Each number is 200 + 40 x the weight over its row's rms, rounded and kept within 0 to 999. Layers, rows and columns count from 0. The size before them is the row's rms in percent of the matrix's.

# layer 9 MLP up, 256x64, rms 0.196, rows 135-189, columns 0-63
105,227,234,200,214,190,185,207,266,167,129,193,241,193,140,186,250,228,216,201,244,188,171,152,166,221,161,237,245,203,218,159,176,213,271,186,251,123,217,289,204,213,202,163,134,164,222,107,179,240,176,139,167,107,178,188,244,212,258,220,208,204,195,133,174
118,187,218,162,194,232,143,181,160,214,151,225,230,143,187,184,184,191,224,260,211,225,149,212,193,202,194,208,274,106,247,213,218,204,173,151,121,260,160,102,180,190,192,206,200,225,195,235,206,221,200,166,227,115,184,193,173,189,134,125,268,143,166,130,200
118,185,250,233,213,167,229,181,189,179,191,179,221,209,206,203,162,233,212,299,262,211,245,186,100,231,179,202,269,224,179,147,260,182,205,154,197,189,225,176,263,243,200,193,142,274,134,186,254,247,217,173,175,249,264,233,134,193,185,250,250,172,238,244,233
100,239,214,230,224,227,208,233,249,241,205,164,235,204,166,196,262,155,166,193,179,148,171,228,228,127,231,148,277,228,205,192,261,201,163,241,191,195,132,222,180,188,246,202,140,221,172,226,156,195,150,214,123,151,209,180,128,212,128,266,268,218,282,176,181
108,192,184,211,142,206,167,253,138,209,239,153,270,226,188,196,254,145,183,137,127,202,142,152,256,170,192,179,175,160,223,134,204,189,212,160,183,147,234,198,149,181,167,203,161,145,180,114,250,199,148,183,196,171,163,107,187,219,203,214,279,210,178,153,203
095,192,203,236,208,223,168,141,251,203,184,216,211,200,186,245,173,228,172,208,264,201,157,159,187,214,223,134,132,151,208,216,169,196,264,235,252,142,159,229,138,155,169,175,270,269,139,208,173,279,268,201,206,188,203,316,197,231,192,247,227,168,202,240,209
098,226,156,184,222,176,329,242,197,177,184,181,218,155,221,245,201,148,239,225,210,243,245,203,141,109,189,223,196,232,172,191,232,151,176,212,252,189,227,136,204,208,176,248,146,218,105,169,194,205,165,165,234,229,243,192,237,154,181,251,260,180,278,193,200
113,186,216,174,104,255,185,156,203,188,205,174,168,183,134,174,159,209,200,168,235,159,170,252,159,153,134,160,140,118,159,136,155,175,216,228,205,224,142,223,203,220,197,172,180,161,117,185,184,155,182,215,122,167,199,130,223,167,206,164,196,237,262,149,217
090,205,168,200,220,202,188,220,185,222,76,211,271,231,196,211,174,248,191,175,237,190,197,146,206,267,140,219,188,180,209,180,178,216,199,143,170,240,228,164,271,201,209,162,170,89,130,172,221,250,178,216,215,171,236,233,202,164,143,230,295,218,168,144,215
102,157,234,202,170,199,205,131,223,211,159,254,179,158,129,220,189,192,217,183,203,151,206,196,254,251,148,179,157,152,247,116,174,158,193,196,229,181,147,209,182,134,221,136,288,252,203,114,203,192,220,265,157,204,182,218,163,204,164,160,195,278,227,179,143
078,244,248,139,202,214,202,199,214,270,211,226,205,221,231,140,169,249,240,145,192,237,177,205,214,180,270,226,204,166,239,191,230,216,261,115,175,86,100,206,200,230,158,217,221,174,223,172,205,180,149,169,136,165,152,205,145,239,227,167,181,190,256,173,229
120,214,137,172,177,195,142,161,248,251,164,185,238,238,193,144,228,260,226,242,190,196,132,238,202,182,172,172,193,176,197,192,194,240,254,247,185,224,225,252,194,234,134,183,188,200,317,199,216,210,227,182,153,273,281,169,211,201,200,279,189,160,246,228,276
101,179,227,175,135,258,222,186,245,212,209,257,193,185,86,196,179,244,213,223,192,197,142,224,203,198,166,224,206,180,204,202,285,206,177,182,234,261,185,237,141,185,157,339,236,212,153,190,198,221,205,260,252,157,249,227,183,217,196,265,240,158,173,216,187
096,213,195,217,199,171,229,156,229,192,213,169,188,201,186,172,242,224,144,244,176,149,255,238,95,146,188,236,136,148,222,195,162,146,225,220,294,141,172,183,168,241,105,242,244,188,181,167,183,161,200,208,193,140,161,209,177,175,224,232,225,151,199,108,210
098,212,149,170,204,252,251,234,211,163,211,274,223,205,210,186,124,248,176,166,229,152,289,123,253,138,200,266,185,220,297,191,177,219,210,233,177,208,315,169,209,233,179,189,154,244,176,179,156,220,214,204,218,243,193,192,174,185,212,203,225,200,187,135,160
101,191,213,258,191,169,244,148,257,167,194,180,150,195,109,180,214,153,171,203,210,121,202,148,173,139,175,224,225,143,214,246,193,163,213,212,178,156,247,132,240,227,231,200,297,228,175,106,190,254,207,215,133,158,206,197,243,242,213,190,176,226,171,202,260
105,230,201,163,205,213,136,200,179,98,227,202,174,177,165,251,200,230,214,182,238,190,95,154,261,254,128,170,216,183,106,184,171,203,189,196,200,195,228,184,150,260,151,187,229,278,151,189,160,186,193,188,278,200,185,118,207,190,185,170,142,194,220,200,220
092,124,188,230,221,210,159,205,278,153,191,299,264,209,145,168,172,260,185,204,168,152,256,137,156,208,192,270,166,209,195,190,235,247,207,246,193,239,208,206,191,194,182,200,191,172,198,161,102,231,254,206,162,191,206,279,163,218,209,230,227,175,233,137,256
103,216,217,257,181,126,220,258,276,238,180,222,255,217,176,211,247,196,268,100,250,220,219,101,233,209,159,208,235,233,101,203,205,226,228,173,161,228,242,182,162,158,233,168,211,215,198,192,175,217,261,199,171,208,199,259,182,173,184,129,179,210,212,156,241
108,254,280,276,237,236,238,199,201,233,187,179,160,183,171,171,221,200,245,209,184,211,220,119,251,204,244,313,174,157,209,245,229,183,225,185,171,158,279,206,256,215,182,216,176,191,161,168,213,280,240,245,211,234,192,149,228,151,251,229,222,200,254,168,255
096,188,185,103,181,216,241,178,158,169,152,241,156,106,209,161,155,171,139,185,229,199,197,253,224,193,269,163,178,196,272,239,226,210,168,246,251,153,239,231,211,266,222,240,204,171,247,205,203,155,203,236,157,204,99,171,195,161,178,161,203,167,144,166,186
108,246,184,190,198,223,132,219,208,169,113,185,207,258,185,230,225,172,165,183,203,132,159,144,205,215,167,229,224,224,122,170,148,175,197,173,191,204,165,114,209,154,259,239,196,249,168,188,199,201,155,177,302,269,207,116,234,165,163,166,172,174,211,142,185
111,184,200,141,187,181,237,217,243,166,238,226,122,139,199,222,218,136,232,215,189,104,183,225,299,227,179,224,209,149,216,188,200,184,136,141,178,148,193,249,135,218,194,218,221,240,242,214,173,209,253,154,232,254,231,213,233,242,261,251,261,164,243,235,195
088,118,242,200,181,231,207,257,260,157,217,220,209,188,203,186,163,164,232,174,322,106,182,270,241,219,233,204,197,160,293,191,176,179,199,200,181,196,206,222,189,194,233,139,207,190,193,220,196,198,267,244,90,187,135,224,185,167,221,152,198,187,227,200,207
098,123,161,190,178,147,165,171,273,198,192,195,241,184,193,238,259,241,144,278,186,171,135,222,312,187,242,282,194,183,182,204,197,242,154,145,205,182,205,208,156,193,203,264,210,223,218,155,195,150,192,283,140,176,180,217,198,169,236,161,209,250,228,222,184
094,283,203,204,215,210,246,187,251,273,200,214,312,233,188,246,230,218,186,209,179,143,157,214,206,169,210,221,285,239,224,192,256,215,219,181,187,209,218,246,187,248,166,174,218,133,301,170,267,262,188,142,215,160,217,192,189,256,199,200,146,213,187,255,213
111,172,207,282,187,144,205,172,160,166,169,204,268,193,158,266,166,141,127,244,284,182,172,190,221,214,198,237,219,203,202,197,223,166,163,210,297,173,282,252,209,214,216,196,175,170,205,197,122,211,181,145,186,214,224,113,163,179,214,275,250,186,200,181,200
099,233,174,206,201,208,108,246,209,252,162,193,186,171,142,127,240,180,96,176,198,154,152,185,163,143,127,161,184,183,105,220,177,264,212,203,197,155,205,199,224,181,165,243,198,250,197,159,184,177,169,167,153,164,221,213,169,189,165,208,179,127,247,192,263
110,205,194,244,174,152,152,233,161,230,210,184,300,180,232,206,190,269,203,169,155,136,186,232,196,173,162,143,222,186,150,119,154,173,209,218,200,116,159,253,183,252,225,239,212,218,242,223,243,159,195,225,236,158,146,148,164,201,141,117,176,145,179,203,209
099,266,200,266,215,188,201,181,217,260,168,195,268,168,269,197,334,211,181,192,206,218,192,230,205,249,214,215,189,218,264,151,251,140,150,213,196,185,242,185,179,228,221,278,198,238,272,197,149,193,143,163,192,236,196,167,200,256,258,205,262,178,228,222,226
109,218,235,288,174,181,221,242,133,188,182,180,200,210,120,197,202,169,226,209,173,163,214,273,238,125,215,189,159,172,177,131,258,202,218,185,224,194,187,212,166,200,192,197,166,242,237,189,193,228,174,152,284,243,198,156,144,288,142,174,190,129,177,111,206
088,207,266,186,219,184,271,296,108,250,190,181,174,149,143,269,193,246,232,236,224,219,188,209,223,170,174,199,196,241,219,199,143,137,194,184,235,191,195,192,171,229,195,258,120,99,259,233,212,212,161,223,144,207,161,194,147,187,168,199,204,148,199,196,162
121,206,259,204,148,172,125,187,203,239,178,181,176,155,182,166,254,221,134,201,138,198,206,190,154,227,209,211,146,177,213,204,164,192,140,160,173,235,172,227,126,178,158,186,216,175,151,162,169,244,213,129,177,122,202,279,232,137,196,282,246,171,138,171,244
100,213,199,180,171,195,163,150,213,202,200,223,191,228,258,143,201,200,266,141,153,179,142,178,205,185,209,213,183,207,164,189,83,194,245,194,149,188,194,194,154,266,164,165,167,333,242,261,199,240,210,155,214,253,208,178,166,244,188,172,210,250,247,213,268
085,202,174,202,161,209,180,163,176,216,209,217,276,190,192,176,267,213,191,252,216,191,209,289,177,166,196,268,176,128,232,208,188,216,187,238,284,174,195,202,165,93,231,133,217,268,226,207,159,240,250,185,249,190,244,171,177,193,263,171,219,278,220,260,232
096,210,219,244,166,242,140,176,239,287,172,207,212,222,237,225,185,130,176,264,268,169,179,189,169,154,264,231,199,213,167,133,194,191,172,146,231,224,179,243,125,181,117,234,194,273,166,131,198,218,184,179,139,191,247,219,163,160,151,255,203,203,166,214,172
092,212,249,222,207,157,252,204,277,168,122,145,202,212,204,169,165,222,188,203,192,210,241,181,178,248,205,246,212,154,204,291,217,116,209,185,180,194,254,166,196,221,246,266,195,186,178,191,172,117,247,202,191,244,178,223,200,168,296,186,217,149,95,220,179
098,182,234,177,232,147,218,159,218,172,200,228,229,86,189,207,181,184,126,209,213,203,201,246,182,222,221,187,132,212,248,199,205,233,201,130,212,207,201,203,210,206,166,95,198,167,311,182,212,192,240,194,159,98,195,245,203,114,166,184,206,191,175,136,188
106,201,224,231,204,212,239,195,214,256,185,206,133,237,223,255,206,195,177,102,224,128,236,150,194,163,272,209,203,226,161,201,203,163,193,167,194,251,150,241,204,218,219,195,130,214,124,227,244,254,221,144,243,283,190,179,156,216,133,158,226,142,191,250,256
113,169,194,216,231,211,195,105,252,132,189,149,200,216,177,162,186,232,198,188,177,282,177,224,247,235,237,268,175,190,179,257,227,140,168,159,186,232,230,252,152,178,164,164,174,226,189,139,166,233,201,215,246,232,198,265,177,244,190,259,168,108,166,276,217
102,227,160,144,131,165,168,181,181,195,226,283,196,158,232,207,148,169,242,206,160,210,237,255,204,161,221,199,232,178,157,217,217,131,153,184,205,176,237,216,112,194,194,219,218,248,197,183,245,150,215,123,246,155,217,178,252,232,222,189,262,246,305,261,194
115,302,202,215,221,164,211,230,134,243,134,206,264,231,224,237,197,306,180,211,208,228,203,157,133,150,251,207,148,191,234,190,192,265,204,151,146,241,216,150,231,237,184,226,164,214,170,209,202,205,234,215,216,216,228,157,232,249,183,211,288,201,264,164,157
101,204,195,159,221,186,222,229,204,218,189,175,250,221,126,126,214,239,143,202,222,194,191,265,218,173,201,172,199,188,150,277,207,169,127,233,115,147,187,292,183,243,201,246,155,239,255,222,208,220,223,266,166,176,143,243,203,178,241,200,303,208,194,211,172
084,230,193,213,164,232,196,229,208,193,154,179,199,210,120,147,247,230,280,257,207,275,203,213,309,197,116,269,222,237,188,140,187,123,238,183,202,109,165,184,188,215,223,170,165,179,189,209,208,260,160,226,222,172,236,247,179,236,168,192,218,183,201,225,152
100,239,219,192,248,228,160,203,258,238,169,189,253,239,195,163,186,270,236,202,161,197,207,215,170,175,231,198,230,173,268,154,260,199,238,215,236,242,175,265,282,235,216,194,191,216,288,203,202,244,171,240,149,177,204,132,162,233,203,318,218,197,228,173,271
110,226,203,191,141,162,183,240,258,238,121,171,205,206,178,167,275,149,202,125,236,172,184,207,192,251,224,225,180,164,182,256,266,246,139,122,225,209,160,251,208,177,160,186,202,201,171,174,144,194,203,195,174,215,113,214,93,158,173,174,243,164,197,166,178
083,132,218,174,135,185,201,230,286,128,163,218,216,217,219,261,172,223,186,239,223,186,238,165,182,188,200,191,213,174,183,130,204,279,217,219,260,204,135,238,261,176,173,229,194,227,169,144,271,217,219,218,178,217,191,117,156,287,208,189,252,138,165,234,188
102,210,261,187,219,153,243,178,184,182,163,228,186,183,209,163,242,143,165,244,135,249,177,188,175,157,223,213,239,164,226,247,276,149,179,166,185,211,139,198,203,178,140,247,113,183,224,104,144,162,274,189,149,160,253,192,254,169,177,195,178,224,148,171,206
092,218,248,205,225,221,172,182,193,126,99,131,262,188,192,208,189,236,160,221,162,152,185,184,224,145,216,198,145,246,215,213,178,231,190,242,229,216,132,183,192,171,272,232,155,201,232,228,145,127,227,217,305,277,242,172,179,226,203,167,196,177,259,203,179
108,175,268,224,207,200,187,221,217,286,227,236,264,187,198,297,263,224,246,211,242,236,218,226,153,199,196,159,198,203,221,242,243,240,221,214,182,259,200,271,177,183,202,207,183,160,146,150,172,144,240,210,199,263,204,146,231,180,243,241,213,149,245,264,290
102,139,177,170,203,211,125,194,223,260,248,191,228,158,163,213,203,268,99,187,242,135,166,133,219,202,185,172,175,163,153,232,203,184,170,247,211,229,189,248,203,178,183,156,225,158,244,152,211,222,205,206,174,192,208,183,236,61,150,172,218,171,203,240,147
085,288,134,180,206,186,219,200,197,149,169,217,154,168,143,195,152,187,273,234,189,234,218,207,233,176,255,175,236,183,250,204,204,227,231,212,202,156,197,216,203,217,164,188,267,213,357,187,205,171,154,159,199,262,180,174,146,189,258,249,268,187,219,205,192
107,217,191,163,216,199,114,157,235,280,180,155,231,142,162,180,157,238,213,260,176,188,194,244,233,144,221,130,227,127,254,198,271,239,200,186,131,187,230,222,201,195,255,195,209,209,222,218,155,186,157,189,149,116,215,226,194,152,175,206,281,163,245,245,207
093,173,215,176,176,205,230,232,185,141,176,275,209,179,187,197,139,213,169,119,183,210,173,224,227,215,179,169,195,216,190,235,107,224,171,206,216,206,302,221,219,217,182,223,210,260,165,188,227,206,194,124,235,260,210,183,204,79,263,137,216,147,164,207,137
106,171,273,147,168,112,142,202,221,225,238,222,203,199,204,206,128,240,147,253,175,228,188,180,200,184,222,123,196,195,249,210,166,218,141,178,227,235,213,155,218,198,194,168,142,261,283,191,269,213,281,231,124,235,189,268,192,174,195,209,220,209,143,182,219
# layer 9 MLP down (transposed), 256x64, rms 0.276, rows 135-188, columns 0-63
102,180,223,240,148,206,218,135,181,88,270,244,231,201,255,208,198,174,255,160,218,138,173,157,269,182,227,284,239,191,134,231,206,205,199,115,195,180,177,227,266,179,227,246,212,271,268,217,167,158,188,204,206,166,191,142,180,205,225,201,191,180,174,181,203
108,198,210,188,165,222,184,197,203,147,227,187,186,227,205,176,298,204,222,186,162,208,255,228,205,126,185,184,292,155,126,156,175,112,213,190,207,178,222,202,289,301,247,238,181,206,230,184,162,212,189,205,254,147,152,175,160,217,195,277,249,197,168,172,207
122,243,229,205,204,176,136,154,247,234,196,263,241,279,245,214,224,234,244,164,236,199,214,180,144,184,164,221,273,219,151,271,206,227,212,176,124,166,154,108,140,177,184,174,233,192,219,199,155,154,154,241,200,129,198,159,233,211,174,225,183,238,276,203,184
101,216,197,181,232,190,266,124,236,217,184,237,227,257,178,147,221,174,195,239,146,236,235,215,153,104,229,220,219,263,239,249,232,162,188,152,186,133,159,189,227,185,165,231,210,208,187,200,247,221,194,254,260,166,188,191,151,289,154,270,178,206,208,132,145
088,110,205,205,207,212,243,136,87,250,182,200,168,250,249,142,190,209,189,178,217,255,220,206,164,179,203,228,193,255,144,254,232,199,229,218,180,219,168,191,210,161,238,162,233,289,204,162,231,183,235,181,248,169,167,225,205,201,177,101,190,168,167,269,254
096,197,174,238,187,236,183,116,259,178,216,268,141,207,195,112,180,248,213,228,199,246,208,183,152,135,204,252,276,150,204,185,247,247,244,182,206,186,220,154,191,198,201,175,190,269,149,266,268,213,189,190,154,149,227,265,195,169,191,149,259,157,174,184,228
116,238,239,232,223,205,156,215,226,200,218,238,244,252,289,195,150,197,176,181,254,174,127,180,175,173,150,181,216,236,203,264,271,182,280,208,224,213,153,166,214,185,104,178,179,221,177,238,189,153,147,219,121,211,139,163,248,151,209,245,232,243,153,186,197
095,246,173,176,206,231,241,242,242,201,188,214,116,101,182,169,174,174,239,231,151,247,273,224,251,249,258,226,110,168,190,192,129,130,177,254,223,245,232,176,212,194,203,225,232,229,167,191,179,174,133,274,166,166,214,217,171,177,231,176,196,235,189,168,226
083,156,155,280,216,222,191,280,233,190,218,232,256,277,222,221,188,208,161,200,182,204,206,166,198,148,180,203,146,148,144,234,146,331,197,195,232,157,177,151,159,213,208,189,197,238,132,201,178,201,200,216,198,164,243,229,239,150,236,178,173,106,179,224,166
117,176,207,202,242,245,157,208,253,221,206,162,164,212,187,218,223,254,126,223,148,223,209,113,267,200,144,178,216,214,268,174,294,179,247,158,174,213,208,222,167,136,211,178,173,214,146,227,238,151,203,178,149,209,186,180,203,146,208,233,254,190,232,280,109
071,233,134,212,197,179,266,169,138,252,190,161,223,134,234,280,188,222,194,230,212,152,149,245,201,245,148,142,170,212,169,208,195,230,148,221,222,162,211,241,153,206,186,222,188,232,219,195,216,164,257,196,244,178,180,200,185,173,112,103,301,217,201,237,155
126,170,210,190,187,250,126,172,187,287,286,246,153,285,161,201,167,223,213,191,209,265,161,209,183,208,138,185,218,196,187,196,161,179,203,169,218,242,127,174,205,273,167,206,144,182,204,268,235,125,205,176,207,203,135,177,188,213,222,196,213,211,247,292,238
099,195,189,211,162,178,153,297,210,237,206,164,233,159,181,153,186,220,245,272,235,192,258,212,228,139,181,207,129,189,212,169,131,177,130,190,186,186,194,260,164,228,215,199,292,164,267,104,200,178,235,185,258,192,211,227,200,151,140,205,220,172,217,229,242
092,223,244,231,167,197,163,197,157,194,142,207,223,159,213,223,154,186,255,218,181,203,149,106,243,173,239,160,238,251,149,160,188,237,177,182,145,190,198,241,192,165,211,123,156,262,255,268,120,167,200,180,223,233,235,269,189,204,203,193,154,250,218,287,171
097,198,256,260,277,206,231,147,214,185,194,194,215,204,266,152,255,238,203,168,194,204,277,182,141,165,214,227,198,150,223,194,168,201,177,151,213,201,163,242,203,219,122,178,201,244,106,231,208,255,126,202,214,153,203,262,145,220,234,131,215,140,151,200,245
130,171,194,262,262,218,234,214,189,212,225,227,174,177,140,183,239,207,215,158,95,169,259,206,203,228,161,175,204,212,163,206,167,204,188,224,223,214,240,159,194,211,259,215,163,147,132,211,114,192,243,257,132,111,211,224,247,183,229,258,165,244,213,286,191
117,141,173,156,175,228,150,157,270,179,161,217,244,183,135,139,202,200,192,215,216,228,222,208,250,262,205,112,167,210,292,212,187,119,202,203,162,237,215,281,236,159,228,191,189,227,216,265,152,169,200,161,213,243,229,194,176,185,244,166,293,206,181,184,235
099,209,189,210,202,253,143,120,234,168,166,219,279,184,163,281,182,219,162,166,239,265,197,176,221,224,203,214,238,193,223,171,98,245,140,167,220,197,189,294,140,266,221,237,186,210,135,245,186,185,134,222,149,174,232,199,166,221,199,235,208,211,185,207,153
106,194,207,175,252,164,131,202,166,221,189,194,216,131,184,196,197,150,245,178,132,253,222,228,236,284,219,221,191,251,192,143,198,187,211,106,194,153,208,233,274,241,227,246,220,223,233,272,180,232,131,140,182,174,213,225,198,233,268,228,145,224,177,176,131
128,160,230,166,233,155,250,176,210,257,199,251,173,246,149,147,197,257,164,139,154,235,183,211,132,252,127,214,213,260,188,176,198,171,256,236,277,162,211,224,290,219,156,200,268,166,144,203,219,232,183,229,233,250,129,161,200,211,194,218,201,158,182,198,229
092,259,159,163,217,200,191,197,278,224,240,201,239,201,245,190,200,183,257,260,180,219,180,155,243,223,259,131,138,228,188,178,176,216,149,146,180,148,223,184,187,171,175,196,233,237,285,266,180,163,217,87,252,238,212,251,148,186,219,201,180,203,157,228,142
091,143,140,227,207,145,176,150,172,178,197,198,299,197,204,242,194,152,209,193,211,204,128,187,232,237,206,150,201,285,177,173,198,264,205,225,245,259,208,219,238,162,243,171,249,196,171,243,117,238,218,209,161,246,272,189,221,121,176,176,130,234,171,221,185
114,185,196,240,207,196,186,253,147,229,237,244,262,234,167,236,199,255,144,120,210,209,189,240,230,130,226,164,240,241,123,203,247,256,170,227,188,152,192,205,230,168,245,159,164,255,164,197,224,142,215,131,224,246,190,250,250,145,192,175,214,150,124,186,240
096,211,179,175,227,237,162,242,214,250,200,220,181,283,216,210,184,250,218,202,191,187,205,233,225,175,178,193,127,206,215,251,203,186,223,177,176,193,263,189,130,161,97,215,276,167,124,293,150,216,151,133,238,244,179,241,166,191,194,176,223,215,156,223,121
110,239,197,170,163,252,175,219,146,261,194,200,225,213,302,244,112,212,206,172,231,155,131,245,104,184,186,172,209,274,170,213,235,201,259,205,251,189,190,192,200,156,205,184,235,293,157,218,203,196,205,140,220,221,181,200,196,187,220,250,147,147,227,222,147
081,238,172,191,250,190,197,245,141,185,178,157,209,241,210,241,236,117,225,175,169,214,167,238,219,231,143,191,115,185,197,171,205,249,264,223,145,188,162,159,201,261,153,183,182,178,214,221,249,196,145,178,214,127,208,150,168,200,247,181,268,227,278,262,277
123,118,247,200,207,246,257,197,168,175,188,202,232,178,164,187,269,255,234,170,215,223,175,220,182,268,183,185,196,188,171,156,141,178,163,204,172,221,215,198,244,181,108,111,152,168,212,151,243,195,232,228,231,160,321,169,269,193,205,183,219,213,201,242,250
089,188,227,215,282,163,151,254,178,266,244,249,202,210,248,161,191,187,224,193,164,189,141,146,140,273,140,189,112,253,205,241,210,250,229,183,242,202,180,193,226,158,96,243,179,220,164,278,235,141,201,191,226,168,222,199,199,215,175,199,188,188,176,217,148
095,244,155,238,181,150,297,270,152,244,216,236,239,225,145,297,152,170,228,209,210,148,208,148,214,148,180,178,176,192,193,166,224,270,164,231,222,221,187,175,264,172,127,188,183,192,192,207,191,199,235,121,202,219,200,230,175,219,253,155,238,273,217,228,161
096,164,173,244,213,221,209,171,243,133,154,173,130,136,243,199,234,142,269,250,191,215,258,212,251,201,167,289,127,266,152,214,183,196,223,286,203,263,206,162,208,203,167,156,109,216,210,228,160,201,179,261,197,212,146,210,191,179,206,172,200,202,185,212,224
103,181,156,189,190,240,155,218,174,216,247,270,223,247,179,117,236,246,223,222,247,229,191,217,184,213,195,170,123,256,157,259,260,155,173,239,182,263,219,272,219,120,178,188,200,172,208,167,185,163,184,163,164,222,190,170,266,120,186,146,253,211,198,264,197
086,230,148,232,206,222,148,140,270,203,276,210,210,237,247,223,227,128,245,227,212,171,153,216,149,180,167,242,165,183,205,200,115,177,218,190,167,220,207,136,207,109,270,162,270,244,163,231,238,151,260,205,196,194,184,214,169,232,162,245,190,254,211,169,235
112,227,160,194,150,181,200,195,160,168,258,208,234,300,286,230,126,146,245,173,216,173,196,153,267,194,141,188,292,177,223,218,201,208,211,215,202,140,171,183,221,193,206,218,176,195,206,233,181,128,157,235,183,276,220,153,192,251,222,126,158,206,243,232,171
103,104,263,193,186,266,114,190,277,203,219,218,194,253,295,164,156,195,229,134,214,192,190,171,201,137,195,191,183,225,172,195,183,233,221,148,249,264,121,159,222,217,183,161,233,202,230,210,167,207,172,193,245,185,133,219,225,166,186,205,236,283,187,215,203
077,109,231,178,254,193,156,190,226,192,242,205,167,203,200,169,243,157,192,166,200,244,233,132,183,229,169,121,236,211,146,256,231,247,225,181,172,187,280,234,278,206,137,194,203,151,218,261,229,188,165,187,226,251,245,210,248,252,214,147,191,112,173,168,195
100,213,227,176,218,158,205,167,151,166,253,212,204,178,227,148,214,253,138,187,246,191,199,197,192,191,176,187,206,220,288,208,250,239,207,223,187,113,237,102,219,255,191,187,261,174,166,183,239,169,162,195,230,192,151,153,170,175,274,156,159,193,202,235,321
085,172,188,206,225,277,121,158,269,179,179,203,175,187,205,224,188,268,240,185,295,211,176,230,226,251,163,178,198,216,217,215,163,218,267,195,189,172,194,197,217,140,183,249,194,241,198,226,156,210,258,73,167,183,252,151,238,249,169,225,188,148,188,136,188
099,200,191,139,263,202,209,211,207,230,155,136,233,216,145,212,193,204,158,259,193,153,253,168,241,177,235,232,225,138,181,215,217,179,169,186,197,240,165,141,168,220,189,201,131,234,112,248,220,166,219,281,207,256,97,267,220,239,193,173,228,177,254,221,248
122,263,230,162,223,219,191,259,215,175,231,211,211,253,168,198,164,197,175,170,116,245,221,190,230,160,202,213,240,289,220,202,209,243,300,182,184,150,179,113,208,116,251,268,219,184,251,150,202,165,167,202,173,217,197,179,177,201,145,214,225,209,183,170,111
103,273,202,220,180,237,229,236,258,86,238,206,192,127,184,246,221,215,157,178,176,172,160,265,176,281,180,175,189,180,187,183,122,216,194,171,257,275,225,194,176,178,208,215,278,217,180,184,170,192,166,185,122,182,225,191,147,159,262,207,247,178,214,158,223
098,165,193,230,191,167,185,131,219,214,177,206,288,259,260,204,258,283,156,146,260,171,127,195,231,210,196,240,191,188,175,250,204,222,222,235,207,257,158,180,158,216,141,151,208,127,153,165,190,180,207,244,231,271,177,212,220,256,148,141,194,225,155,173,184
113,228,165,234,170,180,224,228,255,227,258,222,180,214,124,282,234,197,175,212,169,169,189,182,163,81,142,180,247,223,226,192,226,226,222,219,193,225,147,186,230,164,232,131,148,239,261,170,235,155,202,170,206,245,264,238,136,224,176,226,221,222,212,198,112
106,204,150,96,242,129,171,224,205,218,204,196,230,253,146,181,250,211,205,181,213,196,225,299,168,208,242,154,203,232,193,230,131,180,251,212,142,160,256,232,228,225,220,179,193,177,164,258,177,281,243,222,167,229,207,224,207,220,211,219,201,161,206,149,93
073,186,283,175,164,205,123,172,178,258,171,172,232,197,164,196,234,199,136,139,216,245,176,200,136,158,236,259,164,210,181,235,213,271,213,220,251,189,158,163,314,259,195,229,207,148,183,177,180,205,209,224,242,174,156,162,258,190,173,173,213,244,219,191,281
092,249,114,208,194,175,190,156,165,215,254,220,277,269,148,136,188,204,247,247,191,92,235,188,181,209,200,187,237,216,218,234,248,188,165,149,246,215,186,200,189,200,135,228,183,210,177,297,252,150,175,172,196,246,221,165,206,149,266,176,217,188,171,184,151
087,202,238,193,147,107,133,176,237,141,177,269,239,185,189,169,186,154,234,200,150,182,154,211,174,215,176,217,247,165,203,264,95,226,182,219,223,210,169,163,170,253,196,204,281,192,219,230,136,194,240,235,243,192,163,230,180,196,257,234,255,182,249,268,209
088,151,147,222,151,193,188,176,303,269,191,253,206,160,224,272,169,178,248,183,177,187,205,180,202,207,204,182,286,234,162,175,225,135,213,240,238,238,184,239,173,132,256,142,157,243,173,136,171,193,230,164,227,136,192,229,230,174,224,167,268,159,221,234,215
108,221,163,197,246,259,206,183,216,271,165,168,188,261,218,191,212,236,189,243,203,215,177,166,175,171,226,174,182,229,173,148,156,194,219,159,188,163,232,208,111,262,173,157,241,83,162,196,297,279,166,207,203,212,256,237,127,207,176,245,183,198,242,168,202
098,179,162,166,226,221,144,203,198,166,177,209,225,251,171,149,163,232,190,242,162,175,205,219,185,274,198,174,164,263,201,270,208,176,190,240,129,214,236,176,278,149,209,314,225,213,207,251,206,196,174,176,193,217,201,163,314,247,181,206,141,238,187,152,148
110,222,182,202,193,125,265,231,197,142,227,201,182,206,245,211,141,249,197,177,164,223,222,212,251,167,236,220,237,158,272,154,220,164,195,145,201,207,205,150,153,232,196,219,204,197,193,214,160,287,156,289,166,251,219,204,85,252,193,186,134,158,242,182,228
102,185,219,282,154,166,202,220,95,234,217,223,227,225,235,197,236,218,233,176,148,155,228,279,232,192,203,240,283,245,169,207,199,159,227,167,182,161,251,228,201,128,216,266,160,228,149,224,185,172,203,173,147,139,189,240,264,195,175,163,130,209,159,189,163
086,179,144,249,187,187,139,236,158,244,233,167,244,233,297,252,214,201,265,151,122,180,183,251,219,140,186,218,157,266,179,201,154,225,203,142,149,178,146,206,186,267,221,203,160,233,175,230,232,200,199,197,172,264,229,134,250,175,268,213,161,177,200,190,208
098,184,211,212,158,178,183,224,226,174,165,297,179,271,198,185,291,164,243,163,189,261,203,147,198,105,208,261,252,183,198,212,117,254,197,215,208,172,183,177,201,252,190,248,107,207,201,239,183,211,185,274,141,150,160,143,205,215,193,211,189,202,201,198,232
088,208,246,187,159,269,182,212,169,255,178,188,176,229,228,155,246,110,217,220,172,252,218,175,254,246,195,194,174,230,180,150,183,186,183,242,281,207,222,247,166,210,125,251,191,187,192,249,201,147,207,200,123,167,244,188,168,178,278,198,94,227,239,155,206